config = dict(
    n_head=3,
    rope_base=10000.0,
    optimizer='muon_variant',
)
Each number is 128 + 32 x the weight over its row's rms, rounded and kept within 0 to 255. Layers, rows and columns count from 0. The size above them is the row's rms in percent of the matrix's.

# layer 4 MLP down (transposed), 512x128, rms 0.0248, rows 65-82, columns 0-127
size [ 95 101 100  91 104  81  68 100 105 108  95 115  78 101 106 103  85  94]
[[116 129 172 125 163  82 182 158  45 139 171 184  95  82 156  91 168 130 128 140 120 122  93  77 121  72 165 156  93 182 160 139 115 144  68 151 160 123 124 106 121 139 155  88 129 160 112 131 153  92 151 176 141 103 144 110  70 130 104 157 107 125 166 119 147 147 124 122 190 201  90 121 147  99 166  96 133 120 111 176 121 117 138 107 138 118 134 131 141 120 126  41  88 154 140 133  90 197 160 181 105 151  77 183  77 147  99 133 130 147 162 142  63 106 133 139 130 115 138 146 188 112  97 103 178 152 119 111]
 [197  88 148 133  77 183 141 114 120 128  93 134 155 105 168 136 136 136 128 141 105  82 162 154 131 115 102 134  89 126 101  80 125 117 103 117 102 149 106 192 114  89 139 179 146 101 109 109 123 120 148 165 183 102 158 165 127 138 120 123 184 136 155 136  76  66 153 113 177 136 126 119  73  98 125  78 180 181  96 125 139  75 106 171 142 122  96 130 187 148 154 134 201 187  81 133 123 197  92  77 149 123 144 174 110  39 181 125 105 142 140 118 122  79 131 154 102 163 136 137 151 116 166 137 139  75 123 116]
 [ 68 133 147 156 129 102  71 165  97  87 119 108 121 127 161 128  91 157 118 162  92 114 114 140 162 173  67 119 164 121 144 146 167 114 105 103 178 149 133 136 139 102 136 125 103 113 182  96 184 109 103 135 147 167 114 144 143  87 199 141 180 132 139 108 140 185 147 102 100 126 196 122 100  92 126 113  71 168 163 111 151 105 167  90 175 120 150 158  97  70 183 176  87 151 157 118 135 116 143 157 130 126 149 185 175 134 128 130 117 146 158  88  63 155  78 130 156  97 120 123 170 153  41 110  90  94 117  78]
 [190 134 119 104 108  47  89  78  92 138 151 138 130 154 104 131 134 159 114 162 123  76  70 131  57 129 135 125  96 120  94 119  62 169 103 132  77 170 145 114 120 110 145  93 118 177 150 169 127 125 137  93 149 188 139  96 196 131 154 169  53  76 100  98  87 150 125 130 116 117 148 168 154  80  99 148 112 105 124 133 152 144 170 110 129 105 100 141 153  96 155  93  63 160 170 116 134  73 139 126 182 160 122 161 135 148 136 130  87  78 128 134 174 125 147 123 130  91  55 129  91 102 126  74 146 147  95  94]
 [133  77 128 132 103 213 113 119  99 174 152  91 108 149 160  30 119 160 104 107 140 141 133 189 175 134 123 107 136  52 145 101 141 149 200 186 196 154 155 117 109 145 135  87 115 132 130 138 117 106 156 120 132  97 126 115 138 161 135 224 155 104 164 119 131 109 131 144 101 103 105 111 118 164 104 161 146 134 162  92 112 107 127 151 112 167 181 152 121 124 105 123  69 132  95  88 180 105 104 112 131  94  82 136 166 135  69 110  69 142 146 128 124 179 151 127  80 130  75 164  98 122 156 146 147 145 181 115]
 [118 142 135  92 139 165 151 130 119 112 119 131  44 119 125 173 110 173  78 117 119 160 134 173 115 113 108 186 149 115 115 147  87 116  87 122 181 167 110 178 125 123 174 143 138 115  97 113 133 153 136  68 156 127 151 152 118 156 156 162 164 138 137 138 143 157 112 157 117 140 123 133 149 133  75 152 117 104 114  61 140 178 193 134 161  48 102 193 100 177  84  85 167  93  50 119 169  90 121  52 146 130 135 118 139 153 143  92  81  88 111  99  88 142 120 141 156 124 204 114  97 136 124 105 138 136 114  56]
 [ 99 160 137 179  82 140 129 107 122 127 151 128 126 139  86  75  99 147 132  72 137 125 111 101  90 154 191 115  93 162 141  85 110 150  56 116 132 165 156 139 171 170 122 122 160 121 161 154 174 193 125  81 102 145 127 124 177 160 102  96 102 159 101 106 139 114 117 140 156 129 142  88 152 148  94 223 134  82 186 127 138 151 112  74  97 131 188 168  86 109  96 148 145 184 128 166 119 135 169 122 142 156  79  54 144 126 135 133 216 143 144 149 103 138 116 110  53 150 142 119  82 101 127 128 113 100 107 118]
 [135 134  99 125  98 156 155 117  88 107 130 145 113  84  97 119  94 109 138 142 121 135 144 126 121 113  42 137 187 207 133  91 170 136 110 136 122  94 146  84 110 126 105 131 122  47 163 109 159 110 114 151 134 141 131 113 124 157  90 131  99 143 147 153 108 196  70 164 101 120  62 150  96 185  56 117 124 203 150 151 105 123 130 135  79 149 171 155 101  84 168  85 194 162 110 104 171 101 152 156 131 132 124 135 126 137 183  73  80 132  85 142 138 180  92 117 106 165 188 120 129 157 144  80  87 124 132 137]
 [204 143 130 118 119 166 118 137 125 121 122 122 133 127  89 194 119 121 100 144 149 125 139 108 210 103 109  82 143 116 143 115  98 123  85 114 154 154 141 146  91 106  93 143 109 215  96 100  86 123 155 114 119  89 177 136 171 148 104 164  83 194 139 124 149  91 162  94  89 148 101  83 134  90  66 114 157 138 117 139 140  83 103 110 137 136 108 126 128 119 102 108 206 159 119  95 178 111  56  93  66  98 200 115 134 127 126  92 147 167 152 157  86  83 164 155 164 100  83 122 149 121 108 120 122 182 126 180]
 [216  73 142 157 139  94 167 134  83  73 138 143 113 101 143 129 132  94  84 102 161 121 105 150 146 141 145  84 126  74  88 139 120 136 157  90 126 159  88 119  76  76 109 104  74 139  72 172 102 116 103  93  87 143 187 165 140 160 134  64 188 143 102 118 107 156 105 122 115 130 125 124 152  98 147 111 102 113  91 176 125 153 173 109 155 125  95 131 117 165 123 107 154  96  91 123 140  88 200 144 110 112 133 139  48 128  85 134 103 104 154  94  44  79 140 159 131  87 145 146 147 126 116 115 120 109  69  80]
 [101 151  90 208 111  55 108  97 125 107 114 118 127  40 133  95 130 116 126 138  61 125 189 150 167 145 176 130 124 127  40 123  66 123 123 120 193  87 163 133  78 111 131  77 100 138 152 119  86 120 142 127 176  71 160 112 151 180  28 162 173 119  71 125 136 120  98 120 134 123 119  91 113 148 176 124 122 142 131 127 134 108 170 120 142 174 118  80  77 141 154 147 115 124  84 138 132 140 138 122 104 103 132  85 159 127  95 132 110  88 114 102 120 134 117 135 139 133 131 135 164 121 119 146  69 177 149  82]
 [100  97 130  94 101 122 186 112 106  86  91 173  76 163 127  91 152 153 105 154 148 133  74 195 123  72 106 135 115 155  96 129  80 115 123  74 136 140 139 111 211 153 177 133  81 133 141 147 117 122  84  95 147 168 164  91 159 157 141  77 142 148 125  66 158  79 166 195 117 169  95 166  92  70 120 155 135 122 153 141 143 144 139  89 128 145 116 141  87 132 148 117 181 118 148 139  92 151 165 141 107  82 134 178 103  92 112 137  92 133  93  51 153  82 110  92 169  92 171 158 155 148 152 132 118 165 139 147]
 [135 152  73 163 115 125 140 140 119 148 104 130 137 121  91 166 207 120 124 188 123 102 102 164 105 112  79 126 125 166 120 135 106 179 146 143  81  64  94 122  92 194 156 164 121 168 112  98 201 125 143 111 100 109 169 147 122 140 112  97 144 105 123 109 106  86 156  31 200 100 112 138  92  95 106 135 146 142 139 129  92 142 109  83 108 105 163 156 139 167 202 136 155  96 136 157 137  67 140  81  97 134 165 125 100  60 175 121 123 147 136  89 139 137  87 130 113 196 135 128 157 133 140 190 108 109 151 158]
 [103  98 144 148 100 104 108 127 118 103 172 174 127 139 146 101 107 165 125 118 167 147 123 144  91  89 148 108 136 140  79 143 191 141 160 131 117 132 151 157 125  90 149 129  96 117 148  37  86  34 111 138  36  88 130 130 143 139 106 154 100 148 116 143 103 185  95 121  76 142 124 118 131 155 144 138 132 134 158 154  91 160 112 189 115 121 130 206 105 106 167 148 134 103 116 134  66 132 131 125 112 186 181 176 129 204 152  58 126  92 162 115 151 107 158 167 139 110 140 168  95 121  95 164 183 113 166 144]
 [ 93 190  60  50 121 146 113 103 114  93  90 134 146  61 128 102 151  42  99 103 184 156 143  82  72  86  86 115  72 147 145  93 155 136 115  82 105 117 106 114 126 125 147 140  98 113 125 127 141 125  69 152 161 136 104 100  96 139 143 126 128  87 176  99 105 159 137 186 132 186 117  66 114 122 144 119 178 113 107 187 102 173 126 148 150 153 133 103 164 124 193 119 124 106 148 108 114 159 129 146 144 137 161 115  73 101 107  86 116 149 142  86 117 167 158 127 159 184 158  84 123 165  91  86 111 113 160 102]
 [ 97 137  73 130 150 152 160  97 141 125 215 131  94 110 105  87 153 138 164 106 187 110  71 115  78 137 102 160  93  83 136 161 121 159 196  95 177 174 119 125  92 122 134 108 177 178 199 128 130 161 140 150 164 148 100 103 134  96  96 107  85 130 164 118 114 140  89 143 122 125 193 138 154  67 143 157  52 141 106 117  91 120  73 151 110 104 125 168 157 134 191  70 176 165 121 113 134 113 140  86 139  86 140 122 128 114 176 136 115 101  67 156 131 122 160 140 181 163 140 112 141 135 157 141 160  98 148  95]
 [105 185  71 161 125 111  78 138 104 129 106  81 144  81 135  64 129 166 130 123 164 132 126 108 122 119 169 127  90 143 119 122  60 177 147 105 174  93 149 108  82 114  62  63 129 134 172 125 201 158 164 139 210 141 128 115 120  94 113 125 110 113 129 181 149 168 187 132 108  77  66 142 122 113 155 115 111 113 110  89 110  81 168  71 130 171 176 136 131 156 142  92 122 152  74 100  98 143 120 107 121 111 138 161 108 158 190 144  98 127  56 132 121 117  92 110 144 143 143 159 180  82 135 125 153 101 131 102]
 [ 88 146  67 142 121 139 100 136 128 148 153  61 124 159 112  96 167 145 131 127 120 159 122 121  88 145 119 120 106  75  80 110 170 163  76 101 108 129 176 135 162 142 100  63 137 134 112 133  90 122 151  81  99 154 175 136 129 102 148 146  95 172 107 103 142 159 121 166 149 182 126 127 151 161 160  93 146 148 124  23 114  48 139 120 101  85 152  94 141 133 116 118  77 127 169 134 160 118 137 158 107 162 136 166 141 116 173 200 155 170 125 215 140 111  76  89  58 122 154 127 123  98 154 173 115 122 164 128]]
# layer 4 MLP gate, 512x128, rms 0.106, rows 66-83, columns 0-127
size [106 101 102 110  75  58  99 109 117  88 118  68  98 105 107  86  95 104]
[[134 115 136 128 141 173  98 146 171 161  85 147 139 135 157 108 119 141 103 129 127 121 139  94 134 109 103 129 197 152 154 162 120 146  97 131  97 154 136 149 168  57 109 142 139 179 145 149 125 123 107 113 195 135 187 152 168 100 130 139  96 133 109 177 104 151  90 161 182  95 127 165 121 126 163 117 123 150 155 161 118 165 154  82 162 101 104 156 148  67 109 108  88 165  56  75 119 160 107 105  84 142 177 100 140 159 120 197 181  76 124 162 167  77 161 160 106  59 179 185 119 161 161  78 140 152 107  90]
 [125 151 133 129 179 171  55 102 108 116 122 121 159 100 115  95 140 151 165 142 181 144 107 119 170 137 122 113  86 122 181 161  78 109 112 118 141 115 159 116 143 136 154 111 143 141 182 107 152 145 111 150 136  86 155 155 110 135 170  62  99 127 165 140 116 221 127  93 149 130 128  88  84 109  70  83  58 167  93 152 123 106 161 143 113 134  90 118 164 133 169 175 108 123 107  94 118 122 103 185 131 149 150 174 151 126  81 129 100 167 131 113 123 174 156 171 102 103 187  88 198 143  56  82 181  89 130 128]
 [ 18  77 133 132 195 154 155 150 128 108 108  98 182 175 101 131 143 109 101 128 113 107 107 137 140 150 128 179  99 212  95 137 127 120 137 125 122 104 173 182 101 122 141 124  88 111 139 103 165 102 138 178  85 148  91 180  58 142  87 133  79 128 101 170 136  96  61  96 104 112 117 141 122 114 125 109  75 131 141  81 127 156 132 166 124 145 149 149  85 146 115 128 135 116 136 108 119 166 105 183 106 127 161  86 170 136 210 177 136  94 132 115 128 133 107 136 100 154 150 100 169 189 108 118 156 100 191 145]
 [ 63 119 107 144 114 141 121 149 106 123  55 155  89 109 190  67 119 109 147 197 130 102 122 111 168 187 130  84 146  66 144 127 102 171 166 114 145 109 105 143  88 123 171 116 120 118 124 143 105  68 120 162 156 125  96  81 180 134 104 172 180 168 127 127 135 156 150  91  44 168 189 141 153 153  94 167 132 110 110 163  87 136 158  96 105  92 126 164 120 112 126 140 181  93 113  72 170 156 127 113 104 123 115 161 113 165  46 143 122 119 151 140 121 121 103 132 124 143 137 165 106  83 155 109 155 112 131  50]
 [108 177 180 124 119 139 113 105 126 135 157 125 173 110 163 120 156 114 163 135 114  96  97 133 145  72 116 126 155  43 120 177 137 170 164 115 162 161 136 205 158 113 148 183 192 136 121 136 137 117 134  92 123 123 168  91 214 113 143  99  64 179 168  99 170 150 138 124 167 162 125 148 110 125 123  86 144  96 156 172 218  83 139 128  92  48 170 159  83  96 165 150 129 124 116  98 119 137 101 174  90 111 150  87 150 136 152 134 119  86 142 152 113  91 117 112  66 117 112 160 115 119 121 134 168 154 132 133]
 [ 92 179 103 130  83 152 139 172 124 151 132 109 109 151 116 133 129  96 160  79 141 162 106 112  56 157 178  90 109 150 122 101 133 168  51 108 114 115 159 141 169 140 137 124 143  93 136 143 148 133 142  95 115 154 121 105 146 136  96  62 140 203 121 147  63 141 104  97 155  92 170  59 138 104 131 168 105  73 164 123 164 134 105  70  57  46 160 139  67  66 119 173 132 153  90  76 132 119 179 154 112 151 115 119 115 163 102 105 156 125 174 147 125 114 151 106 107 176 118 129  96  93 102 137 100  93 124 121]
 [121  87 110  87 112 113 121 113 156  67 150  99 120 112 152 169  70 122 100 107 148 112 170 145 147  96 169 108 126 131 175 105  85 121 144 141  93 134  41 148 190 143 143 112 139 157 114 124  92 129  85 130 132  71 134 145 115  89 179 150 125 129 111 181 103  41 204 166 112 142 101 100 133 140 158 147 108  94 177 122  52 157 165 135 177 116 144 120 174 140  76 113  99 130 146  86 139 113  79 111 145 124 193 118 112  89 157 172 113 135 142  94 156 193 163 107 159  98 115 153 169 107 102 119 155  66 109 128]
 [113 142 123 139  96 143 137 111 120  99 124 148 136 152 105 146 174 157 206 167 135 143 159 189  76 211 165  86 127 125 164  95 146 123 148 105 104 140 104 139 136 137 150 156 153 144 137 198 108 182  87 143  89  78 128  84 102  98 123 127 156  67 106 133  93 192 124 106 129 153 163 103 181 112 137 137  47  96 159 137 132 126 129  93 164  94  58 163 125 125 143 134 126 118 150  97 113 155 149 154 135 143 106  85 102 101  92 127  81 188 143  50 116 157  97 169  81 184  98 117 134  92  87  99  98  94 126 142]
 [158 119 139 109 158 135 101 139  66  97  92 114 119 102 133 159 105 117 152 132 116 116 151 200  91 175  83 159 118 164  82 157 148 161  77  77 132 158 128 145  79 162 111  94 120  92 187 120  94 143  97  80  89 132 195 144 142 139  97 165 182 140 148  92 112 180  62 140  48 126  78 115 162 142 147 105 174 144  68 136 143  91 155 156 166 185 165 110 102 166 134 112  71 161 164 114 103 176 157  84 147 148 123 128 127 150 146 156 131 114  95 110  90 164 109 158 150 143 124 118 120  94 121 140 112 172  70 164]
 [136  83 139  84 117 112 148 102 153 108 121  65 137  91 106  80  80 135 112 141 155 187 108 154 187 104 117 133 149 154 113 111 176 200 135 133 154 159 105 147  96 166 125 169 163 119 145 177 113 126 106  44 170 187  97 146 211 117 130 170 112 144  69  94 150 152 162 163 109 142 147 130 140 152 129 147  96 115 129 143  92 132  88 133 176 158 143  85 166 157 147 145 139 151 155 134 158 209 145 113 142 130 149 100 162 176  90 190 115 172 150 147 138  65 121 128 130 145 154  95  85 108  64 133 120 110  93 155]
 [189 148 154 152  91 117 144 145  89 164 120  84  62 123 124  72 132 104 160 177 137 123 118 119  98 208 142 161 173 111 107  59 120 155  98 102 172  91 112  79 165 168 131 127 121  93 181 143 141  55 129 149  76 117 162 128 128 120 154 143 164 115  69 142 116 123 169 196  83 109 135 143 167 140 157 144  89 162 169 121 115 120 113 125 118 157 114 111 121 123 194 111 167  87 139 132 106  87 122 142 102 156 101 151 103  75 108 104 123 105  32 100  96 113 150 158  72 135 136 118 116  91 138 108 146 155 166  77]
 [ 87 125 108  75 144 125 129 147  99 100 129 165  21  66  84  85  69 145 102  96  71 167 112  92 144 155 112 107 109 163 100 195 127  96  91  95  79  78 112 103  68 204 159 137 169 164 103 141 171 126 108 146 142 104 110 129 163 117  87 117 118 172 146 126 135 124  69  81  36 156 136 164 102 110 172 137 148 123 155 172  91 132 140 165 120 160 143  98 135 102  94 128 130 108 103 111  91 143 142 141 133 130  98  58 132 101  97 153 159 137 134 154 130 120 164 105 133  91 124 115 156 109  95 142 122 104 111 158]
 [116  97 124 143 120 138 169  95 177 138 140 160 141  79  50  98 177 115 154 178 161 119 117 156 111 141 120 132 113 115 115 115  85 163 135 110 157 161 113 124 141 130 165 127 105 148 164 161  59 106 132 114 151  95  82 135 141 177 119 126 158  94 128 155 112 164 164 178  92 115 100 190 166 108 127 132 144 137 114 111 127 125 137 146 115 158 169 158  96 180 149 125 189 159  39 114 123  90 229 201  86 164 152 114 139 134 144  82 133 152 176  95 105 140 122  78 166  92 131 109  83 142 120 129 179  98 150  62]
 [113 102 116 120 169 130  97 156 101 125 151  82 153 171 119 129  72 127 104 148  71 164 102 174 140 152 161 179 133 100 193 107 165 163 193 150 155  89 105 142 173 125  88 123  82 106 120  78 138 105 166 144 124 120  97 101  84 136  94 137 175 162 145 161  77 133 131 109 142 138  95 131 117 186  80 102 132 158  68  95  87 125 162 111 101 101  82 160 153 140  83 167 116 138 152 115 101 110 130 139  87 126 132 169 161 108 158 118 190  77  69 153 142 123 109 185 168 174 115 109 162 108 143 158 161  87 160 208]
 [154 127 136  87 168 127 144 115 170 103 153 180 119  86 116 119 109 150 141 170 186 135 141  87 130 167 137 150 115  48 129 182  92 184 148 129 189 134 123 124 103  97 126  57 143 107 202 133 158 148  86 121  81 150  66  99 136  90 167 120 132 122 160 151 126 146 182 114 108 153 160  92 118  57 122 142 129  90  79 112  95 109 122  99  85 146  84 135 142 135 188 107 157 122 156  98 160  85 140 136 102  79 131 127  90 155 115  74  86 129  75 147 109 150 136  95 147  65  93  66 138  83 162 136 106  95 142 140]
 [129 117 112 142 100 164 147 108 180  68 117  74 125  67 125 133 123  99  69 146 133 113  89 153 192 181 129 117  91 113 132 175 105 142 149 144 141 173  73 191 199 114  65  90 141 168 123 139 107 137  81  83 184 100 146 146  91  95 148 122 107 125 148 167 107 132 140  85 132 151 111 121 117  94  84  84 101 121 163 127 231 106 188 119  74 125 143 108  91 144 156 104 128 111 130  99  46 158 115 182 135 136 114  96 114 114 138 121 115  80 119 157 131 155 137 135  76 117 151 112 123 104 133 191 132 109 109 134]
 [141 136 133 137  88 110 113 158 134  69  95 173 131  89 195 209 147 161 127 156 165 104 144 201 107 152 167  72 164 128 185 120 198 149 163 111 105 159 151 123 155 138 184 125 132 113 142 136 141 121  92 132 155 126 144 130 157 147 120  82 108 163 161 114 138 103  96 105 118  84 119 104 106 115 108  76 122 132 118  17 109 152 153 135  98 130 110 164 109 132 199 172 157 147 130 178 140 106 136 135 124 117 148 115 215 115 113  57 111 124 160 165 106 129 169 118  79 141 167 106 108 172 123 114 167 161 156 116]
 [142 163 151 119  71 140 164  95 126 135 156 159 148  42 155  94 126  65 191 110 101 186 200 175 142 125 145 137 118  94 143  98 120 138 157 170 126 118 100 152 126 187  87 155 159 123 144 139 111  78 113 162  56  92 181 115 171 150 142 140 184  73 144 181  56 123 143  95 181 144 189 146 112 147 142 142 183 145 114 104  89 161  98 142 138 170 177 145 117 131 146 132 109 136 172 129 164 133 119 162 138 100 169 102 165 141 107 105 133  94 132 137 119 125 190 124 157 131 108 158  94 130 166 130 163 168 149 153]]
# layer 4 MLP up, 512x128, rms 0.0993, rows 66-83, columns 0-127
size [108 104  99  92  87  61 101 100 106  95 112  73 108 110 101  91  81 109]
[[118 123 110 141 163  76  98 169 120 196 143 140 105 139 109 121 118 129  91 152 126 158 144 117 174 135 116 171 122  79 137 147 140 108 190 118 159 120 169  75 123 114 113  59 132 196 191  79 159 148 129 104 138 142  69  80 102 100 194 140 122  90  87 136 179 143 137 177 130 131 111 158 170 190 164 137 121 143 132 167 145 158 129 105 158  74 102 186 129 167 107 148  79  62 124 192 124 135 130 147 119 157 135 136 102 140  98 164 111 137 106 182 133 116  82 157 121  94 106 130  70 111  89  67  99 109 172 156]
 [122 109 114  75 140 160 190 154 150 236 209 166 175 108  76 149 168 101 154 127 173  96  99 110 149  87 160 169 124 135  79 146 102 160  99 121 107 119 151 120 130 126 161 170 100 121 124 139 109 131 164  90  74  88 129 108 149 171 102 153 109 130 124 118 113 104 148  81 157  66  73 108 109 129  98  95  89 111 169 122 173 116 115  84 167 123  93 144  68  88 128 135 136 131 160 169 144 106 144 198 134 151  85 157 139 149 155 142 146  75 126 109 120 116 146 165 135 175 103  61 106 146 162 178 134 115 138 153]
 [ 62 166 139 136  80 123  98 135 158 161 146 127 162 163 102 104 111 125 156  86 128 156 152 102 167  61  80 116 193 148 159 119 135 138 145  97 176  90  61 125 165 149 143 131  86 104  76 160 122 126 124  73 107 150 131 128 109 159 146  98 152 182 162 204 146  97 142  82  74 180 114 131 146 119 131 167 124  83  94 167 117  69 171 143 171 104 166 125 166 121 120 155 110 184 144 143 142 149 121 131 152 138 132 102 127 188 105 149 168 150 143 161 120 124 126 116 126  84  44  92  71 133 190 111  92 123 133 161]
 [130 147 173  97  90 168 154  93 164  85 202 110  85 124 121 165 159 159 112 138 168 142 167 100 142 131 112 122  71 145 113 111 144 152 115 154 139 139  78 135 112  84  68 117 150 186  86 113 137 150 172 151 115 151 122 150 144 183 127 144 121  77  85 199 123 118 149 107 115 177 116 146 136  56 169 172 126 164 137 111 141 221 145  80  71 136  76 138  91 124  97 153 128 118  83 168  87 134  90 121 171 127 130 151 133 131 158 121 117 137 133  93 142 189  82 111 137 203  90 121 125 149 127  96 118 182 158 108]
 [140  99 136 169 154  91 126 112 105 176 148 102 152 141 101 128 136 178 126 134 176 142  89  82 124 123 144  89 143 189 132  58 161 180 183 148  62 116 138 105  94 164 104 126 116  77 168 131 189  85  91 145  75 151 102  73 139 119 123 132 148 105 108  99 123 156 170 136 147 109  91 139 120 137 138 127 174 135 126 160 109 165  65 149 148 132 180  62 213 135 168 110 120 121 115 129  84 145  89 155 172  73 114 107 107  85 125 167 156  63  64 194 174 119 125 145 122 139 106 110 117 141 109  96 133 112 145 147]
 [152 143 143 120 174 115 108 130 155  91 124 142  94 171 154 143 121  88 141 146 122 126  80 170  81 190 120 137 134 139 129 127 126  57 174 201  81 119 103 172 114  85 130  97  95 126 197 160 124  81 118 160 139 164 118 164 127  96 135 172 113 133  77 151 211  93  53 144 114 117  88 151  86 141 135  83 116 148  92  71 151 119 127 137  93  85 122  89 141  84 166 119 147 146 153  72 161 135  76 118 114 116 133 161 121 157 122  84 137 136 129 113 116 151 163 165 162 134 135 201 193 135 142 154 109 175 177 158]
 [104 124 137  86 112 135  68 146 150 192 101 141  82 107 122 118 131 166 164 168 158 197 116  91 172 110 116 109 125 133  95 170 133  66 147 141 208 130 152 109 106 181 168 139 158 162 155 130 125  98 157  68 135 149 168 118 145 141  85 114 142 154 151  78 126 159 153 111 132 105 123 150 223 116 194 108 109 117 136 104 178 141 137 152 108 175 168 110 126 138 174 149 105 116 123 198 106 173 151 145 104  91 118 145 154 152 123 121 126 146 138 116  99  20 106  78 128 128 138 108  99 118  73 160 113 139 168 162]
 [101 143 142 157 168  62 150 149 140 143 104 157 142 148 105  84 103 139  99 133 131 137 191 137 142  85 144 134 161 146 123 115 150  36 142 165 116 128 182 159  83 146 120 187  82 129  52 125 120 142 114 153 146 128  72 186 137 125 163 158 112 100 162 142 149 137 100 141 132 168 141  84 100 139 145 155 136 123 131 120  93  82 149 203  91 180 145  97 152 157 170 134 168  73  75  87  95 151  97 112 132 130 118 127 153 146 173 131 181 169 104 126 175 108  83 133 123  77 162 140 127 109 142 135  58 151 207 152]
 [132 115 199  99 135 150 132  75 117 170 133  64 129 137 151 146  81 113 136 140 122 155  92 105  98 128 142 154 152 129 149  86  77 129 170 132 139 153 115 108 142 122 117 126 177 132 131 127  87 136 161 158 152 113 137 159 115 132 120 135  80 146 150 147 102  80 137 126 178  96 105 102 151  63 168  92  87  92  86 108 105 128 104 119 109 113 195 104 130 160 136  66 119 251 120 130 115 103  77 117 124 107 152 144 116 154 191  65 153 157 158 110 147  93 120  88  97 142  34  99 178 104 112  79  97 159 133  86]
 [137 135  81  96 136  79 174 142 143 128 154 142 194 147 108 121 160 161 146  70 185 117 151 111 100 148 124 116 113 179 137 115 159 138 134 100 129 135 187 126  91  60 132  72 125 171  98  84  86 125 153 220 142 135 127 119 126 141 161 144 106 100 143 170 116 112  63  95  93 123 101  89 107  96 147 106 100 161 147 123 144 168 103 134 183 120 112 184 139  43  97 111  55 125 123 107 111  69  96 108 140 115 138  83  92 186  65  97 122 122 136 174 123 131 182  72 107 128 115 149 145 132 119 180 144 122 126 136]
 [109  98 152  98 127 157 135 132  90 152 115  47  87 129 167 123  93 141 142 119 156  95 163 191  93 177 160  97 158 150 140  54 100 137  91 127 208 116  97 103 118 124 135  80  75 141 129 103 118 159 151 105 165 114 163  69 126 107 105  52  91 184 135  86  82 185 149 147 151 131  86  97  93 114 137 114 137 172 112 192 102 137 163 114 132 139 126 184 197  91 155 100 136 135 133 104 124 166  95 151 184 130 101  91 138 139  95 174 106 157  95 114 111 169 142  82 133 121 154 113 100 147 161 151  99 168 139 145]
 [ 84 120  53  78 173 110 113 102 106 128 172 113  45 120 110 124  82 126 167 111  76 185 157  86 116 150  97 132 139 105  82 198  97 121 171  81 132 107 156 139 141  83 149 154 145 118 118  95 149  95  94 156 135 115  65 192 121 137 117  92  94 156  64 125 134 126 124 116  53 132 191 143 155 126 130 146 159 126  48 171  78 203 129 154 117 114 143  97  84 117 128 113 124 139 102  99 127 143 114 158 129 132 155 120 157 163  78 130  66 152 124 133 156 107 123 139 139 162 151  92 112 121  96  93 102 144  92 146]
 [144 121 113  88 112 137 193 166 140  65 102  90 128 142 140 110 144  95  90 102 128 163  76 107 115  62 146 158 118 138 167 128 118 112 113 106  60 168 148 100 135  95  94  81  71 162 127 114 137 155  83 103 120 129 142 107 155  84 114 121 131 168  98 157 123 143 100 157 194  82  91 112  87 104 106  97 160 188  45 114 123 110 110 151 131  72 128 126 104 111 102 105  99 133 163 143 137 191 150 104 150  57  87 122 149 100 150 101 101 110  82 122  79 193 114 159 133 143 140 118  85  61 104  73  86 123 150 115]
 [ 99 134 151  96 150 146 138 144 134 120  89 133  50 102 102 112 189 109  90 115 135 148  77  88 175 128 180 113  85 217 142 141 128 106  78 150 110 104  97 152 146 144 119 121 163 149 197  79 137 120 165 117 108 119  50 146 107 109  76  65 115 123  86 126 136 135 159 198 126 155 148 124  88  73  87 109 178 136 142 100 128 134 130 141 160 135  83 156 136 130 128 156  95  90  73  91 147 121 125 187 171 183 151 131 110 147 145 133 161 122 167 138 101 200  98 136 116 111 136 143 110 152 115 153 104 152 115  49]
 [214 139 124 146 126  52 151 129  96 104 119  96 142 133 155 141 138 166 129 124 185  66  80 138 126 141  72 109 163 112 125 140 140 149 117 136 120 122 121 167 157 134 120 149  99 139 159  83 121 133 129  97 125 168  95 153  90 148 187 131 137 127 137 126  91 128  86 144 160 120 102 144 154 106 102 151  79  84 125  88 119 201  85 144  99 100  80 107 165  67 137 112  97 148 134 116 138 164 192  58 154  86 102 218 160 133 181  80 122 156  86 189  90  88 127 127  98 134 110 105  97  91 176 117 152 174 145 118]
 [153  88 138 150 162 214 152  78 198 187 134 125 110  69 150 139 137  82 101 154 110  63 154  86 134 139 122 152 172 112 124 162 149 129 153 164 100 160 118 114 174 159 146 146 148 111 146 139 131 126 102 127  86  66 150 148 103 114 124 113 122 109 127 130 132 108 162 128 100 210 147 141 109  72 150 134 137 134 165 185 104 151 132 134 104 118 129 125  66 178 118 114 137 114 119 159 151 110 113  11 140 169 120  81 150 140  48 177  97 153 141 155 172 118 155  78  97  79  88 130 120 112 165 140 126 110 132 118]
 [100  87 119 137  71 174  92 151 131 111  95 158 109 112 121 130 147 163 152 146 130  88 104 149 114 168 178  86 200 102 173  97 158 166 182 140 117 140 138 132 181  65 111  73 142  90  98  68 175 140 103 128  85 160 179 122 169 112 169 122 139 154 139 117 136 147 140 103  99 123 130 142  95 112 150 112 126 147 120  56  41  85 131 118 144 149 124 155 106 143 165 116 118 171 116 154 111 110 165 189 118  91 198 137 166 157 129 100 149  87 197 165 103 149 148 115 102 211 139 130 128 118 120 118 113  95 108  80]
 [207 159 106 193  90 112 105 167 118 103  88 152 118 142 149 140 179  85 146 128 141 167 117  75 112 146 165  99 125  96 135 105 132 128 123 142 135 123 139 152 134 101 107 111 152 186 150 153 114 100 107 158 177 118  70  73 136  82 147 128 135 129  82  54 158 176 170 156 174 169  95 122 140 102  88  96 104  77 127 149 188 116 158  90 120 163 125  88 108 212 149 123 111 120  88 116 185 133  76 171 128  70 158 145 117  86 121  92 132 139 110 118 156 106 174 115 164  39 113 123 135 135 111 150  92 142  94 124]]